Weights of a small transformer language model: RMSNorm before each block.
Each number is 500 + 50 x the weight over the matrix's rms, rounded and kept within 0 to 999. Layers, rows and columns count from 0. Numbers have three digits each.

# layer 3 MLP up, 384x192, rms 0.0685, rows 286-334, columns 0-95
566434491500547460430472486477507511444423575420418483604530482521510481489473447558487489555455406539554467510546438604449605550500532439480475491499490435559427464455581496600549422373513508550398439403470503511530534449506444417561481419535461475500577451470486503547510421505454539484
444456492523511541551465482507555409491461577577452498459493499492438504522537523490421493516362448638526587460505501467471535460543532594508516472554464464480526493587495473496464496484473577511448486501512541504431545542574486468537547529502500572577547489473472479414514501432518529423
487457476542447401538506367453546449480460418472530473404486509495480468500558467494471557579561435531487483447430447502499423505457494465517501519560468426476460536509496493538548475439469421432575394559521459424496364503551482476520400545505566427562482526476525509539475571568449532495
485520495505589499503464536491548466531545462474435448451453427426427443435502584518500430559554437529472543463531489515497562423476458581472566490529539538465509465455511511503524493561462530553468565381485483535428454583434576490437417487533425534510547453480488580492545412519405460456
457518437598432494555460550458502473622485485409488509493426551493487462462497495508465489519484472550591522465513532547597432411502441491499474426552482521538516500586537535460426621484599514519444545563491544444555523453490590436520414547543560497501423584505542403541460559423508472557
516483501518502492484517523550560590511558374530456527442475554480521437601529451545506615413495503469531538537475388518480487520578534486519555498482564533481492457432435473525472402480458455505486531432476426440528456539477539491562426470520525500625447429478474526500490471533496443484
476451510594530486515565522556444438504518547447463474542508525480513473428458535517555519492466496546485485520482537484482459558529561408458491477455527533494498448447521514369523500566492442498602498546509663420486449480431436524491493500426480456582426507476535409534453475385554457489
482439534432511588507538516561548461601565483465385421489485472476498465521483490468485565496471440479552458557453453534526556457394580528436630513418478555446505469456494453492481453519508547527453586521552575464511474515518485528464496420556571510485605495479545469572386455501543511476
516533478494449552522497478413439556423522490529466525482469434521651525544568524521549505488545461469528549510496453485508521499488382485570587512519465632496525569546508412526505593578446480477583515556478507541497496470478441490462566470469454502486486582535491420428454496488435481557
449522520451436589548568541505422528485532489419473501595419508489445464405458497414609503485485543510578488497504374464482497532503463475463542537445498535448493406516509532521528543487521514435544453497551549385628553515501445401546449454571452481586471564523470455450503487483482485522
481499460470342487552553458518552457456503405460445430489523432438620431534520512526430503457542529489465541513533462509453534499514513520442502504561466585533581449458431519483531450512578514467415546451459467477503477537530548458481563461491534529466486391516496510467620478508539489473
479487480479526438426527515521573406634558517505483483410512503416400527528547517522470539487571502517484439481504504552510523526528507579481401536537460544523489535507497401547547590483466520460489541552453491577494471543464476493507524516482608368536449510546484506546481472573518471482
384513451539500472504541414496499498534564598514511538408444515542491537539509447483491507472438456462484534565528533606597493484466513552501533588572446487407454432489467377474413447559513456431530466497517494448505611544520456475528541444434545501574528493535482521504479496361448528501
494588593434559470487403503478454472569473487509497481435571417497493486551449595481506477511458517640537452526599542459448498414475512605516442582432539487501542433463480535497525512536479500542460464555465441476446449567573507492454546547481559443475556519501432430407554491526489528413
498489524387378511461549517502487389539554486508464444467472513442570505428581496509503469480458424482537519444419507457454488536468493441539557559509425526487395561400549449523488563458504576494510536571500514488393498469475531514507476411515523463448501615458406527576457474506511523565
597454495521476517429472426464428491419440479424475468490529563454530568514522498425493530551486488558492488562559561483473400485502539441509541397482450543448367599417481447476554548554529534537454549550459491591481464532454487540484399541490528489419457371501425450538463478503483525559
539451366536347488505528480494562498491496500380420468592534609508408554471554388457437482467566559555442489460420500485501505537592567570545505405427490585488490562489478416481473544441538463496477548484473436584421538530522540544554447481479536477513520475444402425626519484538454509568
419502470481441464421459487472442407522503389541486594473540493471513424436490413529459547528485462491424585410511467437533450414394504512464517481525575512465500461422473569437483487510505523447496495564507413604338523535529585487447560498553547540494612575516534500559402433502475473558
470505463515478603505490544488543563436559512558459461500472501460475462440516475462458468538498565496522439472514488451518485436530537520531444478508548545482508479546561466516532409551468529432494544450530420554457486519501524460498611549436416545463491531439460444468478526536502505505
453582495463511441428616548472491534489500502415456427475455378520507494585504499510542485431540638525525571531533492385501511568386456534523505557485475522541471507488479477431498417412532483417492490517474542515470435522545493467537478402384533446518471531556551581478542488516555575581
472554528520505465515468598512492528528524505491504508566469504591522514433503542527532464560498592469544501462523549472448439479482498523520564490471447459510470542610506571490541571589445510518359436576452495487475497571493508517509445544528514435514506451490544533500457551489553512641
525530545518545486517490461491473532512486476490505398492422398421466495565534455555550500510474480537423426527524521524534473542471444611563526498443523480576509525488502537547475545437544523493411559544547531493600423569446505530444524515607548554531484530594563516547431406463478497578
417543579475472490536545424377533525538441522512556462484436389518441474490539490497569441589516544482557511533488455561420523446494535512565506472483487520469496446469454491512498518523503549525496465430482457504562544534486383359462512507531444502453431345527501479414530533438435422459
529410498485453522494544477596490482519440531544452513468499480533509433490565532553550436532542463486523497445390475486454455527438566491567554472448538458432493536556441525540459458532479418489446580511537433536396508446408483513479507502545505510445492476415496439586507571571455499495
487496463444506450483479458457478527552505519378405473457546487458479491445550418537478463458485501533465482394419436606478395550492422465455531536553600452459449540547470634541470549469495436497564454455581463512439579488515440478489496492555476487510539501517577414434505573505420502599
506536507535523551557514516518436497467469594451496460429524482492501454526469585549404563563492523510506593507561490593507458407513542467560545494605584466544484473537511469559441521468501490559572451455582490529515574488429487479543524468454516432566503499437479433519467528493482419581
573497484526547602501533543584478640418575458526455507605582485563619531425486506541643570506475476449532410641536470462542516478588502496460495518510550504428511485489446421483498504568433473486481491508484524437472559396525417540470477506452391532439475477457432445501418498490547494516
515476519432442434530432502601508473532496533606470526488498481498557417455471459442505581533538398573566476515536433487464554490444549445484544450492554497463492556473519588561515510556495526454595507530597473570486416497508448527518517529540512436427595530552517446538421487425532552429
492466587509490543555523574490542542495503442591485492450448413499496475540503456456431543520501428519503577439473415485528496531500619479426469512476524545516500479458607510524438481442486509544425515462456593459450430479518563516477465563546451453427573485448472498506483511515537448463
404506474474436516528474477472549508463447488490427503479457494548480421534435472445541558525472443548541485497473569473524451513507493443458510533495468502435473490471473511392600656533558503504584570491560559468573480410492503510502523426425577502568533521548545504501475531462572537385
437452588526494503491468467555445478506537444450388516515648545529527576486548506581486572513498424475403433539482366469448543501496523559532495463475498562470505452538551513510506443512465571496457593469499461497568498502419498436601533469551531449452464447417537469490442548488531562518
512569438475509491606412476532582468521433450440566480502509569589481487452458536539446464428489512425495496524490458490424560485430363519507485397505423477472532547528545455525598480614475475496438496470529523491473474566454612404512409535506584508523412605430596518538442505429551447475
583484552479584512587520527461483571511494504517480515435480449537575521454464486553559410556514500549588527526493506541504559474491535587583541504458538539583466517579504506549454474512508488544378475534453509483509585559421460453488511511486539523485537392488581443486497477515393463510
494501470407551484471517459539510494442456560514465490416484496502493554527415491441485443568487492404495558431521456501588477426501608587402509492489477477554500464346504443453531504520417556520438456477513502514494571493486517457479557471519548418504527454576538476442466611548498476540
505407531487495442485490444427402452548540474488455494591583553510415507535546449490539543534552528461458490501476468499553552413406481508419534504531581486455574475465430500499488442521547603490452450463426483478481491503545520519501525526473508455465500617511485511443570594567449549583
561518519434485530474400462445518533509476529489458518520492540435471471464488533516475487446403556515507516591497528438428504511543446551593512546532487567546418500523604450521624468566545505537525515501546547496524569509560522590497564430479471445543462498515441491412607493440512556558
507445509524460492499521561617538578477560445405492449477419466492577485405432422458434536538558437468540489434607527423459504494444546514497530585459537420450565484510431462529489562441524546558455417513453541433502443515496583530486542525449566536528510493542359419499501564497537592573
466412515519489472465473538511447512514470492550485491425513482382501505559532518482479462513410500468504510503524503506533515482487544509506576502509468572494480474410587451471552509545516434553478443573599417471551468536467609471547535463575552481542572488509476416532438470497555477401
543479581574518568529564488564517582570405498489545442483445506448378486493590549514605449589537510523434565515498532478567506617553447573598510480577452444494483465565533473532511561413541498563414511460557612581486455441445568496491467531518424434518442468547435469506514497441444600433
475478512526526540580508585566445565483460591565520470512533393474455502459490563421519444381475591546660484505545474526531482505488464543485452624489527454535597496418410503471539443403557464439605431516544520519587477491551532499457507441434493512454498517458554507485520466504557451589
459518523474533480551469494503546462480462485453441530529480477450457499470472482429540509458537495539464503527539500486482488522436498518434477558538563548554437485554435505462479536432571556456443484524567528469534457472618444471541579560383501545547440502527462523450588477519605574529
441434437582517524537591548526486459547515488495499514424509515633504491445481491526538451438482397522528488451512496498483493534550583458555426439466506514453523501557555496436507538490447426480534529482553574524487524557504465507597430568428511468466618548513565456560433500526481454544
508492533519532428530541481531554535463498590588467462487496489477447475486512499547520520445509421510498546439410489413511470561630484464446546479534481422422527502537518452519521517522500487508589467525485500584493441552472543472574572423478502530601453513442565453624479554521429431465
443470467445526435542501461494572497503505506563432542579592494495527493460477468437466464466576451523533453554499507489484584441505488520529506472508561470515500532463473459492508467495484513527570551449456527484471559518496475405505560431524401530433433461505512442487476513596542445523
570540487437582531508477535458501561524466484526511452432496481455596485593500468461504511476463506559496477510573438568597472408462428513481527598581531498491485495491489484472499483545489510444525504457563409596554497540391456517495384553426448475471594539627513583520461515465536629462
533537564545555510478517491445540446568501500454465389572424423547524428547523457548600477495482571494545572444523509400484565406510577485442464599574581531514520437415443591577435483483482518640508462510469560513466509466591548526474573474545506551564410408494542475527500443402458639486
619425533490513523473520415459459434527478469499456465586473416551503547575563614509502487510471556561552531511452474450651474467447519494517412526488526526454519424487652575522630487472519536524515447473494464476540400488480545494577497547448528555552446556557499542429492561461409494482
535506458469448541468525470536523512475488541494448498510435395563452505476475525494571356571504442577471472547543405498516408518477590545623502480474602367437425552615426526482474453502492511402396486467463434530535502541523518452499602470570522546436463482390551548516504571508511471408
481507383465456482496484551480497582584578360508506466483401477405484481524527473508442515473484493550477510508463492580541583449516489523497490494473567536551542493527544518498521402541429364531547530513473425491512532539520501570517467454577499564535490451412464485449497581514541401496
# layer 3 MLP down (transposed), 384x192, rms 0.0904, rows 286-333, columns 0-95
514538483537517492511484491483444422491529471526580491459498487388367471492463526422479586496520490592527449562482533494413501522461579514465547512474607481516518544509411423508494455485577509475535566493533541522403514567480423466514571491412517421565540559488543447513461511462497529529
487499526386472453482558489556490546518564517501438499484484489500451566501527478454483544556572573505477485500514518584568524484497573500440540488492510571465524569506423428471575525549434607543511489489443517609494392577552537481521510524522490562479497497516487542497513528521519461498
500517453507601461535483423500507523519557458492504614456535530532497482526543545397474460501484444431481532515562497543539510559553586564493554414414456454399595408435446444523487457638592576475540501504668452348476492457498522571517471471517479510480493518511476458498474493554529489483
473469543478479565593441402485577557526460492413474481515564525467420574398462505546442506489373547440475431580575542493483539569500529523562479499528530508561534489547509492506457419379578537450596445486470570468454592396515436457435469519439449577567479492554433594480443483572555497549
647500491527573533492470582539521391545529428550476429472534472499635438475529515504491498523485502436444414500486417458558454520599489471465502463479482429535484500494472439527574476542536394474454527523390516421457451506495408518540351464445519525585456410485491521585501480475526384487
505526534551463484450548517597550545427500473465486534470502572475542406550504513490578516591489498490458481502501532471493501488520605584490561447438530446561534518436570495556528491489569483476572489461458523477515433511510475580509469527453497554499470431517525581499512556573431448550
502553408444418479549476449513485464439517550463526479568507510543487504650505543467552615485454482474537529513579421556541516569501539489452527451466450463444558512499356434502535474552522523438487506447580526420489484487481430474498419521541534552555420438519573507645493424550563457517
500468482538554431446443421472548489429504467523558571561520428527562500499519577535458454519566507460486555571521528440460485436580403556496390489468524440572500525542564426524479527401480458451594438471560454494513537564462554505472437467414437461472409538528473581474572589533480480455
523480525526461445458529472483494515554539494547520568543463524473510463509482525566493519485551448481536518502541492515525489552523400539524514460534484434446531436434385468483499514458523555491504478416705437533586485583536490551558482545578521509421487531589473392486563540497518539461
517464412523558483423468520462440518513480459453545542457533446534597512487494561459443452546523508501441462541502571532525501479483537512501425517606495528577594505466450435487560575502413507596534497498588498559495497474436493537490507570505527496475440462467502512412468559585546482441
507544527388404529563498400476526449452518441406459480469474447479522503471521520513396615491494540476554537506540528566485456443543443575557415510536502509527534446540491479589581492526468535460502466454458433583536456552499563514507462483494521463461486457476485432497594525440476547488
512498463524495577564527459550500524476487505477485474576522589476567512489509487475535540465491513499535542457557430575515467422600503448458529465466446512493522479510484599392517555456520421549496478434324463478494479425425484575570516514560591451477577483462510458469474496438422468495
498548411562564468511473492604567512488519522616507521447530589534495538470554458546546535421473574604589565545531392539464459518446535500471554551469432512474505545526650509515604547514525493533542587575398547504514429489432511480474486632518529471532482448427475517518536513409486466538
399449492479510507536519482532485437548515522513334477546489495447474456452428487476493487591476580432468451430536503506519481359471599457526489531468543478523458531551385538516516553425430532463473495461480527510515404535484515473555542582390503448443489466449473497483630551592490462417
372569507507448474539451514504579483452510464530492497543517483574467473507515532502528498442534478508499525561508523440382580517487535483518512461507497556505472600496580626545556473442574455481542522461527595518486440530510568460538603486497470472541469468539460558498559406493526576475
512476574397450487479494532487534439584475537441473436537561490521535459534504528577530514419488494501595474519493498527548547409501459427583488541478482503423535465549615460524540453512578530655524540499484529449510492478557433472557477353487544507535481540469468461444604507485425467420
673433415531510476588513544481464531526458457492559558496516537500504457452495476475515424392411506531545484366453554418546470446536500507522452431522523425540468487433497545522486473584506564575508523495459502486446547397557462505445514530628504548467433513453517589585409585525523456535
474549485580450467565479587566476529591444432457579568484465515418536511465534461507485504529529405600522534436485411426512516619524485496415489565449559576476487530471498565525489500511597469559474518429356540459527535505511544549414532427430564604681502548523517482542569463541464496535
492517359527524517634458419533512555496542408499518568458549490465544483492464426414427481499480573474461455467575495487448450599457491424496503468552543539564482524425474450589545515575532582462553506539352445498450608463411473490532561453561463484445541539503492452506566461527555520397
382524457482530518440396532456451489557353620481513453463571527431423509509511534562528496454493537440565609506491457470493412524510531511608510577510438510469523496484475502496533507476522502498514471561717504508513393548523525491486516567520494501459509472505403499479534510522554536482
513493497563472541463457504473619494552545453507537521460489515540482476507429539547424462499506514442538536530550512422502519427532507505401456428480517531550518538598571547484554493579636478482384554526426501394431458504552522527519511518522454483554557452570556474454504537461573563478
472429437565534434347518506471491456527471485421422576433581476489598572525568475397565464492505535502418597503578540567521466508500479601570586515441539446487456504457627475532484385471484440478500473522499449468566487651399528480490443538479510415472524391536556510599473506509547493539
511402533516495441573482478447510430536516488533448501512478491559436469503521451419478457530431523553498511506559491504451437559544471428473514542417521498520551509431392440463443450564591559507429491474524556547524493458497538491520518560578467602534437562504435554435489459509518541508
533482472559454450441522483516479473485476509412615436489477639558611507530538488521508513567469627435482498476491475492500569524479516502516508463420474550440510439530505550477463512491498516384591504455489529522550590445458562536553456496579563376442472489419612499477432483413469499459
584471418487507508486463604530474488498477477585507539471529465460379510488600491564561455514453490511474515538445453517463486526506434550501431404439428571604474519515556538530443509532519509470441561459463360484527400498458518497476472543488567455536512644514462538553523522486542400596
583548507655508454471481499491454462524505504521401528610506483541459485503551439425542455420459477425487480543502435518414573526517569449497433484489545496557365483504546449465503530558483472472515535520520540536444436492612617431521522470572540541459538506561468534549444482472511459494
463525511537486482506508443473492545489483488530516579518455557400578538547540455391354499411597502542503580531590485481545500441466488526548605476527542580484538489485533504531538543487479535621534435486713456558473371559461527489484508480511529507473544503538488537515648532478489511490
540513537475479501453523479461552536455587447517498441408464467545510427462553491538528410502476591513508348504396521493486519371534411619483507514512504497626479431469498358533474516509535530522479566528494494467493580404449531527475522500496506503472483429439509564544484547571485475480
554533572531476530508359510589568557547448488524428389522513463475466526454522574490496545573531482587491507504446455554473562421494474369564506548490539526476474499472521507465447477494431481555417498425334544600463559503507455518526494600460492476445495451381489592364497557437479505477
488511543457490453551551542560478538507438401584517484400490498551592513496521442473533582488549472511583542493530486481473440429580540460606489503370451510452540536426515514598548455523504519578514513489618436520563446534527500443468459496571570455489466486628527572524520412525473448450
571442494554480587434502493494326562430469439502476538527522507448392447471515545514541525480464430527477479477479504567519452479423453512493543497469547452465523468460496526508446485530588518513477419444558485564526434595524424462518477606510533561551556498449500524611470462465525525532
427469511584445609602428494495501518506408492472550435524524474494517448451456514457523501464530385415518439506497448424457491558538546442500511521507476474533613498446339433549572505577516448528497477513493515448466469418450638561450464468497501585502549490527471497519471492456568497475
575575485478479466580631492464499447497520536491405475418459496553569446482477515515449486461539530552488465461507435544448436631556564550439500556487558520531481558609555521535480528504462517538468523535603470547450544468499418477512448532456500516500518527481635458428477453510496463453
583488469519525527494438486490527576527506482459503530535601477535585525509543495425516533539535561446506493457477493446490453514556442491438511493513547513511535525494469547523492458570520426549441565549529546519454529494498477503548565577475539423548575543469499575557462585467464459539
520523519434477545544518458554497506510476525500475508432525492483453581521491541481567500599443494550589508517449444470478457556485503545503474479515507423416465507540529520604530533345423525469488520520263512482420546484533513482452481504527531503463466488480521529506476526506441601504
597372503508589550466538456448556535496510609441510484550516417471461557459414499530494481487522510491512515489553474522614529517419493444457518488515460536570544481420525437524513469517485452527459481546594497365518481490476393388540578479482506441566512535542547480515516528587467449475
544519464472489597444429553543495498525579446537576422525491571532487505495505561522517460485432430535432561450513445559471548558520472470504528503495511561539451519425643553489525514538509396536510541512773481574533529529537500484535466498554485495490519509436621488534427484487495490449
583449522468545582477559529544444478473496540431523528454531529496534519467619465537444494572491448455532514512491532466532475460436547485593508464568473543469531500496522442483517377539606462489504472527521407410524466525499479507469509472546507518539460518435520416527438561492521514539
555475507447438521558563554474550591488595444500501453476519432539602431535514454472496607534419555486495558489582485497545602493491468444497396437569572439522513517527525471506404441452541475493529486466443531552488598496537536495518460485587520490546466441536383511588524482605579516535
569535489521407566539480480539443493447492470491538528491595536588570564472493448467544478503550512458439587574537443537462512501492475427465456489459490447546455526531470428406452473561596533496534512509376592476507504510554504466567507527490541537502470430450613389460507461412636487499
499515460551433536477473587496469544525448546514552517449446489388434558490558481541429476493438522511574532485477517501476500505573502473531498469479479521455508506504588520541541504524485433454506480518742470533516431607444496448480461407548545454490572530493493470570430539543489550483
468498469573480469486549565395560508508465513422510575496537515533565562501483473495467573445443454460538511494481529501521457505509474522501456501477501538447573490470584594475542489494507474470466472459563453520514587491472506483494447392510520458555556469534524495599431472480521491523
597567513525495515486450589650545500531491458438574492529535606492521489496533525490397438523454484481506443464502521543557464405466483574461445517463583544512503429391518478491454444468562500571500508439538468515481513505576547452432480546519553451476527465514424446433463523515546515551
442486583522464496491465522466445490420468442549536409484490461551444590539496557496508433418493498510428488485556503563515560455511461377428531569612500570457516537472479461490577486529494535546533510523560486489472492548496478556431500640478478508486473512509424547498426458392557556446
528533510544473532466448482436665578504438531559630499445501456503568522469494470548437559585484477479410435556433491480449427438523484569517386502601373513616451502576445414527494563494467482479537452531567510513564489467507495493455395421476435473476445506506478532439584518490524483512
453547497493457522399483565522639478460557550541494460509485491511529384587475482473482381490569486483540578586435545537539527510500516527582552534558525550509534478523471584479420481578496454488561529502679545431571507474559457452544494501437490403558493540505607407427482493461576471501
472523497473482545455485524453486421478515480488562529522532495491455466486481494451484480447478552618555498521581515548574662627445500533537525514510502533493522488535515558503523496522538507441438550547574510522529416480543536484544498498482520498528540418474560459439394423484519477577
447575455450563415468483442530555523574476481497557544446456416569495524476478510451609432509518452508412448488464460457419457578509481599518530457541521481495524508610408491477499571503442509478426516491626459478480439517559472435527468409566508489490481493560547406499514571500555449425
# layer 3 MLP gate, 384x192, rms 0.0715, rows 287-334, columns 0-95
561536492408531546406594565511533480487549505419503480456423455495521453469508466514502514529453524443549436521494483520590488489425565545450531548475508581490460540515544542672483578513470517577451561451505553569605424579505535503480485500510567487443495440544514516443482449547489558437
483460491493569512507488542452438535460436528491556521502489506462471547466476460524423486500546568548501506511485472520483520520466450540445482501473458483498525382469457556482499434432504559556483483444480545523511461529493489452546463543549545566475490496586490491484467425545367429489
530453497462430554597526490535481580428489496444563536514558532486539572470377400455517571529461581535517495483449462509495514562522466465543488557525475480504476542433453512565486519505540482394496523517479591478418487429453416584507586411405472536531520483577540549383520468627518512515
382602527580502530530557550491508554537454501520531489522431428418488571529504520540422566535480485540512509565557529519438446509478622485518531497456588457535477480461482552602467462389515567533504493481442483513430528533492595550484489522422543497471607536505583497457538425472437438477
516611430511500445523568526492511528488597486434463433497460546506529549491524514555529558433539510494548462423520459524552493498404543548424603569523569493441491513449495578552505424450470514478514534546435471530466442535581520522540526551521588473426542504599614470527464444456424506434
486472506520550429480515453526505448547480586470480537477475457504529423405458506517520529576479472577537488531516545532409438520450509505413485490484569540555443410509565446468613484644503506522520572515490543580472455540511467458473447495444515455522533549497399506516554449561513460535
500448420582532491402437375504500465472455465491577533625575521525521500612553576509464383575588539443459558481444557450430484461523451495600393516513513473518537518583567503531505426554437486448534382449509482527492584522433579519523413503458461514442376556575477558466507578494439492432
552395563590487444503513529509482586498498553419513446482519439588472492479547457462466464507415475496489515490510555517496449458386442455459431474562461470528577460512531443477472451530438562462529494467477564442514521472503515574372587544450466511527486669529529468452535501513559451466
567533473526534480602541476484476460489501566545597504492599576553463539474496472474416484412404425464503506506538544522473479470444429374496572400380464474454468522495523498596434480566489484466474504485510372463513535447576451534468539496537480500529530571442525500414481441490539447442
571487508505436547466484493490515549634489518510420436522505426580457579502523470542557552510517542492451442495561550470496529455474508451528475628601493443473503499556511475504472478428450449487522454509534480495543554567418434572451435537387528567475581553454556488520498508516530563466
473487461496575481417537494551503526541522529493466544462485558495506475482555511513434427497482534483529525507450480518493552530557434426431446518534485502525556491440494599543546469455515409555452435475569442490536528540515537529516515535540533454527492451544519429477523489416427497422
465531593481509488487539559522521437468504463529562482412586506494489532458610520535480456495527447518523474554547396539468504485498443446533505495543560532506530466462452550512484519449594432423516395476588462585503496536546537440517462485542524455506498572517576499462500454540464442562
503535469533469585502587488491598483489585615485482433548492537506480508435477387457491493512632487434443612536395445485566476487469544449464521508556455436601423504552433486528486507443556493537528524434539573492448542470480524500469541482441417491458548468558512583499498486545530437424
527581501511540530595582489497575425378481505508541463437510476493486477498441537499500512474451512514507508469456516482498538570523521531492515546522540564498478432477450466483480487522531529377567624499564534503513460615551571477504544510418536566493530421498533441510454466483473556526
360534548561486466516554515447517490515444507580515483519548530491477577503465486450564536490406518611474581518554546555456423508493471428517573480432469622512493534471605491510442512459554561576566509550517512554411574372507410449488550465480489524594513491576459467494474439530456529445
527396486512477524464470331577519528533534460564526520461477443472535517518483458531472563519510539608472445529521486530485449691444485650504521485511498479535487517497513433519496506461473557470438491568450610576528474575526625568517475547492541518515495592585418419526516463577390459444
479562469555491542525483561490588536495501563449527430506513632524507510521400481465598493512457535535460494475521533462503514436547466461519483479553529431611426467422457512472546489494535526429552543463540484468504502470576451420452564471407502499452449535426424481406547500494555503408
555562464469508389537474462544427481461462388433377508466511546466416553436487444505553546443471439399481482510567559496508557592468500438595568498543559510537522474494533522485462498518465475571498539556452558551522557453462476550430500522394468492503561546522497515506552453551573502545
413514525480489438448532529371546543521498458456534480557389521438446521523487542494440541441479485549467444550434458491579488525466456444476551553429494454503470510518542555555507540426555405541566513502495519476512425597602461626489514410397530491550576490461556564455537461511543537514
475515449440504505442523541446465440488403532477491494445549479484462432432454529495531474504519484614581518403439513535565529531485522472493424510525531496552490430452549517562538576454477482501554510470530416459516486502548542532488490472450478470513437557553459500465554425549444464478
436551447402380489511485488465506408526517555500577523434385572489502563470480468533418452502504464498575544500503492563463462439542507406451519546536512602528381493470466469407417510497502450430482438442518508514460515493521536443455512475473575498576542485508441526549590470497438535610
493558542496481588537426507590566511482555583541465495442456492557469532583557597528466539511437522575508427403470496642376512509476567500468435523480486489536410454494518551546499528554440509448546484523587511459555469416506542487460447461440488632500485496454411502503485440539438400401
435446543559557498521508433436537520452500484442500467453469509473452550481619482514443459490565589513444631530477465482532428542463530467549438386531548452527387584467423437425498518514579474536458475448515474520528524451467486499450501503469472516571485439425491521516582540537473471492
477605520452468454523475532559541588541494388555489494492476464492500460468455527456435520399432497533416479476452536520434479471552441440455499490449513538442517527506512486473522479511478430493463460466537571553465499459542596528600547493379534412503532544482498562454524366506528492413
580572489488529473573536599536420468463475490450417544424587524451388484424321573443558511457470478516518468551535587512458446507533491549614468498562496531510463424461580490478532537531410386354515506552450434466579515468610501533479510456555476535422470488513423434499450515505476449504
644536379545420498615542524479572558475532496390596442445432528525551481440460543467457563483461442542515496469435537499481435506428529483440493522505526556528440467509526475474476489652508475462577482445477468502522512387588593470546572520508513597504501567486525501448476521392452447553
596615352536496534505536576460467501451500530536521492508467427390528453464498461486533530530510521543555566584450483531519590463595487483525417492508521563531534519463549492469503494592512513517519619545556475586468499487490507635500486571517543488483519469460529532512494424479507487498
544552514432480497441569487495599427422588431474536431477483545475497473428466552516577513504561509492512506489487543454564531469464470623486535503537457455566471507497405501498551537560542601486574486521529495514574474536459561554495512450431613427441470509518486494452503533605503510471
508549523528446586432509517469451507520572499520497493553501503385492458462497568453525483462531488528545532510589605497464433560477387490496577495502566419424465528427546524586505551420531428478492474541504532459437492468538593570523584575459445509443512492521495491591461441480529535523
542462613519435528509486489493476470473459529541556535475611523542431501461447500561505493518501414526438460589483464470416508440374565574407519597521538480487451481617511496495442442518405557486398482466493518505460522574393443478509526501506410456448444495481487580472507544580547461442
491493530497488520461380515438552520552444540485506502499537477489462537575514544525556362555525463478551505545542503561503577521511556471480419464579502486527517563464434509509510510508524498507439483585507461577476558360474399511520522445478476591528449469491498443516538479494609479564
466524530470482435498430572500483607547453480508424504506556548581481537494620513502447484567538470428377470397443461524552453441409504440537472495558485528438535584479508571477574522507483560581543611435466584513415365522529483503497478482471466427496470477530457481511549479528551450466
519472538548581556463418430616510453523525534531432587555471536540499454491468487515470499561499564461445511538531488496514416511539546479504453458483513460518599481436496556507587465553451488529475518488458491575483433451594516562491528518427511405485542512447513476548483433491447438500
473551588525515501534446429492566563576375440479560484489587438567522550409478526413480522510512567477518461506492542551538592472513417518495521489529528476559508472535500481465441466480472582442503407533532433460519519494534487525541547531463426427526468400464458489387448446492583399545
593457518614533432486545476440376517486563481436560566541500520443469544480485434528544486502521506520414496536534537480515455487481517482491545519488492556593461564528617541489550464576440557505473530554483492451630484507475479467467479544544540487437436475510509395528506442510524446492
578445534486479449572558521502569543442487534451516500489540522478598511473538443494530492512487440502589398586538580495495520430550533574467496454431487520415592519522409472578411474522513423481530391449554632487417490382523558405445447498531531555484491392481429512455597447538449487524
551492520494473498482475523554515529579500482509482445381493533467441520543489483492526527511516523511475449513510513411491545500494503510516559628521478557609478454382618488538496530512457468561467516557570481607553445489512563486465617535454546513440559499474480507510583422547556550376
447504484532363572515642523411486503458567510437625426501503516394514536522446466462513505480545462423400517579482491496495489598499482479551404467587497446477460496424540436542442523500592552458485512475567517485502552508555438465509502459475567538477481472530455519544509435486538551577
571493476468487405454443580478557501574597460461500569592555585570549416457444437501496546445506376464510438525574440482435489480426552445456473465455568499492466562457497507486493517519423491478522630533511514564474526502447473435544427487487551614421508483598586533513464471490578480563
478430469439542397475517466466473444529411573394453576484507448394547534510539529472494542543507497480510548438397541454498513519494512545473471504409536547441473481472563499508467514466534438564491497437559439569538424494572514470533561458529509520475533495531468445535514480551489545532
503519501502589477466568538566563497528520488514444424435458530553497531481542515539464404517502479528535509512529517416545540509487620518580367528533470432444493480577512526460548516413506466529466510492460570480456539586573513515583464577463533403533524487503499497506560564509518433451
462480530493446571545586433484520592609484527516413426529459507491470586449509484565536512499518542517541571478462582533496566514480535543474532512597465432485543598540499528481588400484507565440457521548502491459561510423497525490444476510520497511534397513563503462495491515547506520503
489447534496569362620470638568482540484520583460524505457442532529439499534520477556463514482495493400568511390440480529544458496580454520488517496496437481445516518482473492515419562528435484502483482429575490522470417515474463472601500576438493492509460517475450448424588431476529472577
523506501463549474476438593505550459482505533462549513442532456557537471470537517485571477504530464395514393545510496555552484484518543507464442476611525510520443502464471451515441556445513489493478383529424527531466516489531530480439613424430471432506430443529554558483565484548554466480
495530510459403543462573409470509566511498525535599533613456568439484574537498538446539439449535556453475527531435522559528509446389608579484536524532578605502507531483469544453411547553440462535513609515547485481448530465551408487568475495408483434540549471510444499500593531630489457428
513500380430467528539489492446532566540465500543497477511532603564486451522413410464544407524539551461466471519463524631543579565468526537526510559505502507536493460543452592528527559585474503514453553479601504516514425493508555583463542605493521523502532502496489394533562426555480525522
486516442449517504515438559534560430565499556602542573485535620485496409478531546554479503516473555501499419514455526545472512458542587498459485459474506574598517543498461504529616603493503582541539549567511480554506489499462500543446478615499452404479482549507431518461561375478532524462
511417414525485491493477585599434505528514489500447529582609439485499491499442473486492522586408448600428521469478512493590501561491500493487539443474400411519523491541461396492464519539430445540516435476444416552521467502547496503457509517542639566498460532486471516447553453460453531446